{"norm": "layernorm", "init_std_qkv": 0.0296, "doc_mask": false}
Each number is 128 + 24 x the weight over its row's rms, rounded and kept within 0 to 255. Layers, rows and columns count from 0. Numbers have three digits each. The size before them is the row's rms in percent of the matrix's.

# layer 9 MLP down (transposed), 2304x576, rms 0.122, rows 2178-2185, columns 192-383
105:153136109133140068110137100129115123119120101135138136148101116118144119137122127138114181090131060102075139127121112122131116124136135125129128137118123149184176094121118106101162109143150132164100103104158117108127121130141107138101123189131136087120154081151163143120114117108127142106139164116136083094149149117154112140103113105106132135152134170115131163107151154113110129102128142138125131122122108122082133143107105103180103117159159108096133099132168118146152113106129130066125111114101086118141133140127113138132119136130148166122121135124131129147110133107105116095
098:111124127114170151097141116140164129117142123142139117151107161161110123153139104148124128099112134135120118135124141159135119104119143144142129082079100152139157125133117110157137128124169162077164131147091166139138100121155102096076130161149170129149087097155097094080140141124136108149187142111129118129108163127104104152115118123123086134110126143148058163103146099098143113151135149103083127183191098155126166114152162150107163147188121092097100115152122150073096148132102095114124123143112103090140128143142107176147084137147082107135142130139117135141131121123118136146
102:131149161103118153150103105102145122166133130140111123136150141144096154120152105126113172136139101130126099135156110124129155097085106136143138109120152110135101118148140082141104122149116134126096139120131149109147110151113131140109110163065146119127163139148069154135115128164141147139139103096134150117132095088064118099109159121166108110191175143124113077128110126151159103133154128090135150150126106097125126135116125144147128102124142088113149122089161088105142124116123168140131141124099111091129110122136129115150157121146149133137147125135086119123154122098130120122
097:153153130071144186154141116133115126124149151062109159134165142115098104089149133165090138117066102093106182112113144108155155160150109063139141132163119130090126140113096180133128113111109116125165131123100094168124135076137143105116126121145127164120146130109159124079092088092176148135101119120139129166104101110116157115105153147138151121126138131129099109155128124110124146147136123141125137137118129085142121115117109212106161092142145177101170107147136133106089140149101134141138143121123085154134142117156135121125105189119138117144099123096137077178121105153122139091
104:113151134138119145109128117149109166115158085118136090116136156110138191136144125139106128135145105160100117107110131121133114145130130146114143081120123130140129088117100096119132129158095160083081144156109127115112130130119130080111084137123132122150128129102105125156126114111136137112118127108121144097135098076080136101127146104093111135129113123160147162122083129121101094144145114122098120103109126094150119179121132148069146128112160155136153100099109133123105147169167130113118152159122138121101050144092105126122118153139108125126162106108101107150180136134163169088
099:153097115139089156136100124104135110140133108107151147156103170171168093123149112168131090101120138144121094103117089119119105143108115086128174150138168146130123086105133162101148147146107121098141145150122128129080125151121127107180096124115118153153144086165137103134144144144099086062152091130148131147109073130112116112135130119104118124111137164111159159122165104116130110116139120171103082115160163174103104121135111111110104116131104166119107147149128090146136140091116111150131143156102115105162152108130154163200052160110131113147104150069134112109141084141120129112
099:138112138150137109151170144113127151106140129116075139123143130145105120100111144136125098159108117131092129109145165120123093141181120142113127143090110097105097067107118143166088115129148115088105123113168108150157125140131108118140109125095080137138137134124155067134157146168176165141128109155111123118117144127155141138120054152108103158098047119135137111161139149130113112095163132050135126139120070134148130114117133145155152129132137131115068105171123108180139128094146169118107108106115074133138113151129107137088156169090101124121108112152104081122122139071126165162
097:128131073141116122114149107111133141126100085140110120147099121075105123123118100175158141110100091135162107127117104083122122155144107153080129097112128138133099093141092119080082156111071146123153138111065138095101114140091164112132166166128117125106160135146137145119122113139130085153098153166167086123107119087105099092144189142133137103129139151103123152146173182105131107176123130143110122120145135119095126099102143165087138113121124120115114105094145116127105073162152171118117097138128129100117126123132142145146125138096112106096164200106154126072077151152124115130
# layer 9 MLP up, 2304x576, rms 0.112, rows 2179-2185, columns 192-383
096:123141088135123116105119163123110109115129115148172078155103135116099099108151124128105132126138122100121078134139128124134121113142199161147123168106109156141139132109142116128161128094118159159094146135128105137116161114142168145091140096112150129118138127150111107145160122090101138134114127124121173131116133101088124143120169108181137146129141147173102127082138171119115123123094121112116139115174154124118162117127112133124131120102115146113133108134113125094136121116136128141104123097089117147141126161121143113158128140088101164164098121148139181176150112129109153186
108:135101134153106118107149132143157162096122139104147119110138149109133147081118144109104108049125127121134118136137146120135155156110128110097087132085182114146145081148102140113152138129142131148133123126134126124141176131131090110119093130152119126085123114145113084097155110176093136119094163165123157142079089103126074142122095115125129126170130159143161125083142138125107153119123145133155157134174127149116151104081106155112154152112119136132141147108175120115120135160140128086151116138120114164134098130114147109158174081092120154083174143151146107143113126148154119115
095:117136152119172170149183150104109132114147143124132174116127116142129092133120160151145150175151131132126094135157165151164160141132157115166151141119117113114183128145166162138116132129118200090148137095111121112173131150134115146148074095114122169112103119185172141083113127107108098148194098139145105140165115144165113143169133150158080120126080127132152067163121150124096129120091127131175115132106125094092108145135183130120122133102149147138124122099107099115160136150151173092151136107144139114137086081120161129140105134108160155095131123152098089138146180096153126117
104:137114125141177146127174136152148105094140158110121132139073134129170086135132120158160160149164125131122086104134118094113114139102123124139097133125146122130131134142136121111116111118105151099119142127149119091155130113073114120145127148139092142136087120091196146138113126147149114147133122142139140123115122160110109124110143164127105105115096160111129120118135083119086110130123101153119106104096117150126107169108114155135091143190129103130166159114119110175098090128177133166101148085093148145107088139114128181136152104175143134119142149129104161119104098139173135122
100:107108140130124148159107105136167127136103134110072078121162129113132111131117140105138126103185116113149095187149130144172120122111145161170106212132171141092122139134140086081112141123122146145148116133091134078143138124117148108142153115082068139099137114118119146175120158133123152134143124138145109135163084139115102131120105118128101139141136137130117101151156124150180136138131141136203151132113128116114160118139092095101149133148144152119152112112120134078119180110111108116136141125138165128109182082117110120119112102146117107157111181113166130106125083101146172129
095:113115128100096117122125107100152094118126143178103138134087091073108098139096118140160119109062137121133144167090111106112109124137150114101105163089160119128109148113149098111150158109144120125090096104131137103147123137137155134157145104128126145139113097128151088116187116135097136168154120168122176130092107153128127113104143089110157130163124131140159084140137134136145103123116173123110127142165126109137101140105114094098147116123156057154127130124092126146140131139174096161181134139127140094100168132119107083136127151178152139120096175128131106109157134125091143163
094:140157107195145137157122117119170137127122141146112124175148123164096102144114130114165112122120146093142098118129128083089114108129132156157089113157163123164095146111122113093106134147132129109092121177133111130126107126074136137128111156156109166130118136113121114178178132105199100107129141139136155126120153152142153103136077170098118101128106141135109117145141108124072097114095159148126131163116085124129128119131062121127170097081152139111117164130106094174130123124089119101186114123129121142149068128097141095205140140096066103104134080176083139175183144113154122176